Each number is 500 + 40 x the weight over its row's rms, rounded and kept within 0 to 999. Layers, rows and columns count from 0. Numbers have three digits each. The size before them is the row's rms in percent of the matrix's.

# layer 9 attention query, 192x192, rms 0.05, rows 0-131, columns 144-191
090:464539479500521564509544546456510493532543508443485471524432491449458517454509482486546489498446513514454553495458569500518466449479472503488580
087:560514490526516478434489471503602425532533556457533458527523459464496503529568564520537455532504534470514488513539399480456580501568517513482442
086:503493528544541502532511471464508423537516421446458437473543465525573563440506557485530529526485499534493456491545499454455495587506489480542386
094:528452474466530504451495432426494484561439518479522446504495534430529469520469486483561498433617562490530431513506512446480509511470467516539456
087:560542445470437415484534544533499511489472457482496519482470528505472426452520567514503558544451576582538548558538470421418530463488501546538508
089:540456525501484511464505395502526525533442478551523523518537514421522438504476427423521464442506525500549474516494532513584550530535462461542482
096:520562450504517500505470448577467450517422474554415509469545462440496547511506515531464426459522438487505535473517476483492447460547495502456511
091:532501548492436530543515560487484498481536537501486470444488510557600508436603448503430525474570558473496568474581549441464501490455542478524463
084:443478505463576501453484538483445537500437450540513466483474512567518479486526482521464584524497475561474527574520497515530460488523465482409472
088:475518477556583469476583434475533519458504509481556567470472473463453509461489506415501423540482551527546399470509490512497581513444504564503549
088:491557497532562425471493455507500493509515518509427483462536524519533508493575479558490574491533485490438534525542448541465528444493549557449488
081:583472490508452461493479514472538494437545574519520574507520497582474508517516456454564527488430552549494501495511480533486498479504511461453459
087:499538497516496435506435508472465468486518542481455448514489389441458488475437497464463499524552549480550528450541528466493449517473518548494458
082:570538502461460422544488485491482544545490465533491534445472466442453538405425432439529475439509466525474566452488517469476449541534510508538546
090:530478426533495508539493485570496588550485481449468447494484509554464507516486461480448483479523478501460523503518516415517477470547486510449544
095:520550488454531466539488543457559510518482469511515436453459507475529526466430459468445516490523471423473476509452470487467596502530518474465495
089:470572526518524597527505568435476532473513482463439506489453554476506522478477543532531512522449519478468541568467540472553476527458512474494527
093:546512550484462421536498543502495508511535512549539477469502543506464469533552453529497506445546571544442473406497520492561585562488506544515472
085:513477492438488502497543407519458482567475535525471512496509591518520494513468487476469474502547598548466495593505517461465540441504551477574501
091:512529497502547537504528534519531512569478507485490504441522487527494509515495472481551449510481476478539465489498547562532536508501453496501403
092:523566431551423521524548458431486475463513535531546477433468476529482550540523501545494557472507490518544457541489495508547520450509499466458523
079:499492485493510528449474464502440484432489616468507541508530502513571512508508531500522549483476494472596545545521452511497407593499507430423545
089:519560454532412461539466441509439591513426486493562453472483521490550542540539400457570553499493551496584444495519536509561514453442455485472453
081:478449456534390472582498481481531520493487467463473554452507566507542502519472503520445469477390523465514483558525457375477532504495535529522424
084:492466457525507504490522490477583508522528578507520555535526543477484490473497454485502513419407509549509484491433508407542497567473467482524489
085:471531530522479433513519496413386452536468446503542465500503491528556488566490441465448441525491421519450521430488483516499508484471505533540511
082:501497494539553486500578430495514546549455500577578470526546483485517546430502486514465525492497493457557558552549519530466426517437506418527505
089:471480524517434513448466431468482481491491495453548491504449532497563520501485544516463509522525526555422530481525458432524514469469489525520555
096:492516500513512531574503490477502471516478462488509465432517504566508522468407512514480475483457525446563513551470588500484555419544446455542527
081:410453496492472472433538497467483490475460440499464582479530511551457468520498562520450483443496450478490487484534481531461594525545544493510519
091:449378490470483508492633491440560494528533471482537564492466556467531499556462506538537537499510472543534552471458469438477485516498555442529528
098:572504493549452549509488554469617517501498468506571429546517526544479514510541484492498498475519527499522507455480564476485423557509537539517547
084:495547535415493499522570490501491559443444505477504484537477508518519546574467494554451572494522518478532475496478568506463506499465479548487484
086:540488562501493473463536484491558528484506476488518511479477431419515474462527487433487472537475464575501516483499506543491462522497532594518513
086:476478504534527494471488509461470480581454539445510472492442539510474484488485480504488489524528539499581569441489489518448499486498502561451550
090:495527473548482516499480504554463471617532471462525444577532471475469473506460508490526538550475541586485454497539522548476474548561515551492556
088:461538554469540564506511534501499379517539470469519500491490437494416490428491512474517545465544500496404448449524531456470505516526566497490446
093:500488525487464539472548495472449485534530452472455524528531553463514478513548487449504468454482561468507511498470472444475591448506508495540485
090:453500525478475450494479540540446471572508503487497458492496470559515508493452508503501543503499520462439398515514532518555449536543466518479457
085:461473485510546454533520450525479495508460363495465443510545461520475537454501489540594520554498557457460518497532515503473462507509529485520492
092:499544509483469442514470495506532496435560514529529478444531498468441455485549479474513500545442530465461565520492462449456528464539538533545442
087:455497514467442448479505484495471476508516461494472475533494496458479541526541436454445538498464470492492439521530467411488487453471545512516439
095:527540471546540553526596527509435543505504429537420496431478451562502507461516393475450560523490412523485564523520530492505517415505474529519555
093:538467538465499492535504550524525449436505545542590526453443500513533492442518479587547503528449488510496514455460443452484449528497512471483590
080:494461397534488503503451468433516433528482480484433487513498494581537488519514478578530506555501468509527478590514455522531474382465485563520507
091:491492445562565455462493468522542532520529504545486463505526528436467450452473545517475517446545428565533462364467513523440527545523438546438530
088:451530501444541499564503505457469451464579503547422541524375503541422550513466444544554569487531463532596442528537490496517503530522485436499474
082:493427542462455535578508522421512465571489527465504514499522513507492501453517521458578582435529453454546492476511519487529477581515550528540481
097:540454483523599561488504562502478519512607522492493568452504527525507525461491470446499546451451449528502411523478521520445512492558466484487504
086:501482548531512472536504523506488452491492559521492473482556490464434450538594496503517501522528487526498489548509474460521500500510592561573577
095:589533546429561477489545494460479444566556527536502447508536490485497516541465445513520522433531481534470427516552599499579477542516486559405509
082:526519559528511524573541524544534523524537493503530524499481524501567469432496483488414525537543486523489612525517490534522496472586438457562572
088:512452526488602498476495452439480474612503544471478499534578506501515401514533510507540477522468524507518458537518567542553530505474499438452521
083:522490532434588579480518513479554537553479520518505510497515502507472504530499463506502436505483520548537534581486475514532457532451429470458511
092:495486486471535516463514434473591443461492522502520486505474493504488492520532541494490452462573531518566544508460481529563463501572514475543464
086:477517454533530539517450530452540447479505523614474578471496539463527492529519508531505525532470479541499513480486495406436455448497477477481507
083:467486560564437509474497529524447514516411438515521469539499516445478556523492474475486469506494434598485529495539475537485487510506405403553503
082:553599497493513499440456526550496533517445548499504476429444477506488564512522441503425598527495476535519466541583472522474517401478499505591540
083:459482508413534486480503463492468497427501436438509557508439483503467476499553518516547545488568497553461473478431564520566515494498536542554456
086:486475559495445556517535506466498509541497466499512551492472521509523566485537454573521468518509502458420550493481526413481441500459495578428563
086:512527492509489520508427490521447451493456472477514500515618562506549522489498522485502514553492553546489521479547422576497569512473490460502472
090:460517368542531477490459535503549468555517492485588534487487469512534560459423543431505468513516526531566544501457510522536495514507487486544498
094:504464511513415455484511522528516488520496429448508527460587553503544546507474538526519461469492468475464505531468501535506517549481561532513478
090:478481484521574564461435588521522569540428551556471520512420465499445463477475533458523524557542503528455420480470531530486476487533399423505484
108:487532543535467504506536493557542460456527463428507507525401490522529481552572489536485485502505580507407491605418497516419475444517490518474570
109:484539490527461589503559553483489517478452473558517531538500528477503475492466532515518446492556488476526499514488472528518457426434565472496463
110:485542521452495523529473531570516468432464452430493515560466461480518476471542510468502519423510499540529557496575547528497526565454513500550455
114:529430544539541513521467467495500563549493511502491581476543551482533511460504519477542539452511473480578487495420524571503511521519480463545571
112:472504483524553496483432469494536480565578562481509444520488549452536496509478513497453512530459518586491439515512480489417526543493494511470566
109:514533541512491485515542483501518492503447531476556485458474456450489479503441499521568496439492542446498444536499429544497461486511544482544477
113:562509485490462486441531513554491512420561531445432525580513606444544491477521490483563457536549490597568582531497472404519519463529502490474474
113:552526487488467518475465538461540552495564506555473486553518524483456406493506529520574513482490465564481534509540561508546546427469474466519549
113:524556545530494380401524469551535526471579451471424477475517481533562575504568498499501488469451511531504518463522477482486550475486531393508476
113:530500448503502551518555470519516516426490482502487494570454518504491484442564431516515560498532534519502524468499457482568495568470537442589452
113:496467495467489525453511550541523476382503454562516522514487493516554481496529600562460536474489527554499469528415476497527434576503524464497503
122:521517496497470434523518438404453583519511508469452525548540469523491568535440445463485453494516486510500468482507418527525467508512537497521522
116:488433515452568454472484552495500480474472506541525534460480568538474475468413420478530497520448509475448470477479499485458512492492436544422471
112:464478474492485566470490513457464522542476648495525489477420459432436526564532542506519463480564461499527562486525515456474527527552532520518531
118:528529487461455476527470411530465529545469531474518469468499498521530465471500553520435490546480457461510503521526464505506468542543434501557536
111:467527479592489514477505541491444567471472567485578508463466448537485515523458527534484538473512521502526481454519471491482517493453504500504462
106:579512457507563466526491563497545532471437443460504476503513556444428495459507505486438496474474456496466505441505463479488543525524486494491501
116:502467420497564448437511435455535470481501485518536518528460519486545536473468547498536445458591498512501526507549478457447531501540493489515528
113:527507511515520555496384536495478546489487489480544532453531475424575381443499476546527422490552474525541543565533516474555600556482510517526517
116:431505532495482487592467544530469480462527521447532458497558493523509465487488498543525441561494462491510422465472504463543483440487471560505471
110:476446429486410520497540557551517436552423493475536535489442525531554535439505538460447451485477450471551456443474513545524504456463523506553573
116:453553426517551507542496468548507512509470529487466519526427546484529482518426473488480450468472569520501451467519472507508512462574496524461522
120:501531529450460435527517447458547504437474444455459538580556499503512496525457475523537481495515421441505513493513506510527524527552488560498488
115:468574467399529551464458481531426521445505540505524509505471506466547572480482462504450561443509469432531484513508593557508426476419550560463553
115:472461490467425528559477502559520524510504451514429483445501511534448434536472515432530461458546518433445484497517529467525591443481449536501476
120:423525480531555481460511454542532453468474508483527514418499440494519485448475479454460500437490509538516514502471546496522412517511454486549540
116:525555478541455483500510516392447502544496541470558493608561604548480530487471577497527532446438473505495445503528490495570529459512519549471531
117:587476507530508475467481549453538481505593557507483506476557578483441491533433552496513613445456526475561521500528539516480448546558431528472497
118:465483538517495506499444418486538402451548522539497498498501528441601456459572515496523522499478477545514582475522518515491533514410418512479479
104:460496513578485509557510439460494478527574443465572494434515488474523527545534495472575557535419470542490447527454558476517489574470501457381437
115:495478539581525438450459477513467505495461553459469564505511518539466449524478488568504476434516561541450489519442494534549528530473517466525487
117:407511451470517394509484483522508491511473513501495531505507500551479483466522528483478570524574456482527487587511501467518487475514519474463472
111:423460480507502452522524480564541495478534539514457511489467535532572486476515399443491498458447548488444511482462494505498541556480547454497546
118:397533515489486525511435513530491494478436526538425506488496576515527512390509500496429527500525553513486533540518521533479532492510480524577547
112:483469507441536527490450484503564516511536528393486487513528557493483506506467480569563480493472470477479423460493556494487489457520486510484530
108:594491569483453478481452498468513483508433461530562481460470473509377446606469504488518630475458508577442557514492532480436496520462472421519538
107:513440487512501497500494505546471543532478491572444473488540512452515477573505524494489538492520515471447504523476476543534381413565460529502455
118:474533499564569566466526503484489499464498438465468499529552496552491521521499423454408508510574598507418575565492443497487470448450450456506446
119:518505535438503488520527510491437440489569440454472483464456564557522523482504574532432554542488495595420531474509525522506519517506492459520487
115:478530490528488478534526453487485516483527527544521465555498438462527509403549503500530400638512543504500469439445376570472565528522435437446471
120:553480542539511530501458558569565533480449511584530483496488502550456471456489478523509461482476517478429447502521543449548528581509559413467551
125:465498528389490473486560450514546516422425465555524516464583465483486524520512506536444497462531480509485477546454484587441522488521477531531475
112:481442519475480448516514438498427446492486472548430536495527532535487456541496537515471449511524464415491483452567519513546467527467499526464512
121:494473526502470553458468480500506507479556457498521533530510441536388460571501484470540436541612512532416452499431562519448540580496596494545534
116:457531474555512427563495474500490474506532489445477497520480466538516504581459499508448509446515506560515528483461597494534474492555460551535457
119:512471409483511449552542465542517478470527475490478577444489514406534497479467515467454437517522458568519447448572472583430533510444524529523595
113:490519509461462522552511481418496435517464491499424527529433505498457481477553469475541533492510402567509478603485568515465458445473492500490570
120:474489553490415492475495408505488458487492456451540482472495500463476460470483475512473568537539501531533488435540567525513465515495432495508533
117:514543498551506453450596404534527580499524493562535534511478543460411555501516505551484440510495516498530498513470480470510529511493528497500519
116:437456467451478568443518569483497465484477512469448510585517451522459528467491440481458500435492507479512491485508504564478501431571488502446491
128:509539536507487508473534473503518465530616491405540543532453498508491455441492467522445454503503484507548582498446502555569547535454487502484489
120:513518455545516489511497529494503482495504487541516479506488517462578516482498503595536526470533509530464499522469477421510487508538494512554620
112:478433507506530455496509526506514524507518512503495446491530527586485520495571522496491478451598467466489528563431504501498494522535572501543496
117:540457523520520558502540528484437493461414489499496569523464463515530457535504469568418499528483468487547538531503582441506520578498519458566511
117:422532596564479501500543508444485579507491467468525451467470530515464492503526517544448463436524501500472576534448496503515495560533516469414537
126:452555434498467446497523507557528441584479490475494440455536504454461535514513519532506505571533441548504510510479563476486485473541562385491542
114:531413447469505437545476556539574518452556477449480530497463516549454478503572563513495474468444500464482519587461515484544465502526453556486479
117:509431524456484525460495511491498420551506471521486470460540443478514435592485617556544517465436558512482545462494461531570527513503527493461530
114:514497476490529565555556503526448510518507506497521438518546433563507508524438518542539391555498520473503467486481486393436546462511478463498553
122:512476489456511461489473512525505479416486548521469470486522444522466468470569514466491515458493540422550537434481555470499417466473494476481583
110:562493499593519489475418456460530531452472517503499536499482430505567536408474555482496526539534450540496567526486522484515540548491545603453489
119:505545442508547511590478488531494492531492498522461537491447475503489512498556497561520460443467585494528550410413513480466497549544515491565547
116:488517517479608615499520458509511508505567572395438485457453530430515558541448524560504486444482555565517471554523487491466493476493475460476527
110:533503498531512502515534582567588543499495439544498484514561477504559613523573485564536490442465452555466508568559493439541510516471522501488504
085:443548500473498564455474498472436552581503471463447460462459557538425491457483540572451439450543454518514511524494466514543535479526476523499509
098:512461457571521592547535500466524489466471462464502483509432456556490525505482551500433535470534496473457512481536504554477545486550436473578484
096:474488481517460492446548447491430469445490567436506495481481488462549478539538531584448450518491521557428467523548438532501480495505582487546488
093:453522482507456520514534412495461547502486464454535575515471513489481500514543547528443518458403547583535521572527475541455510513498576494395514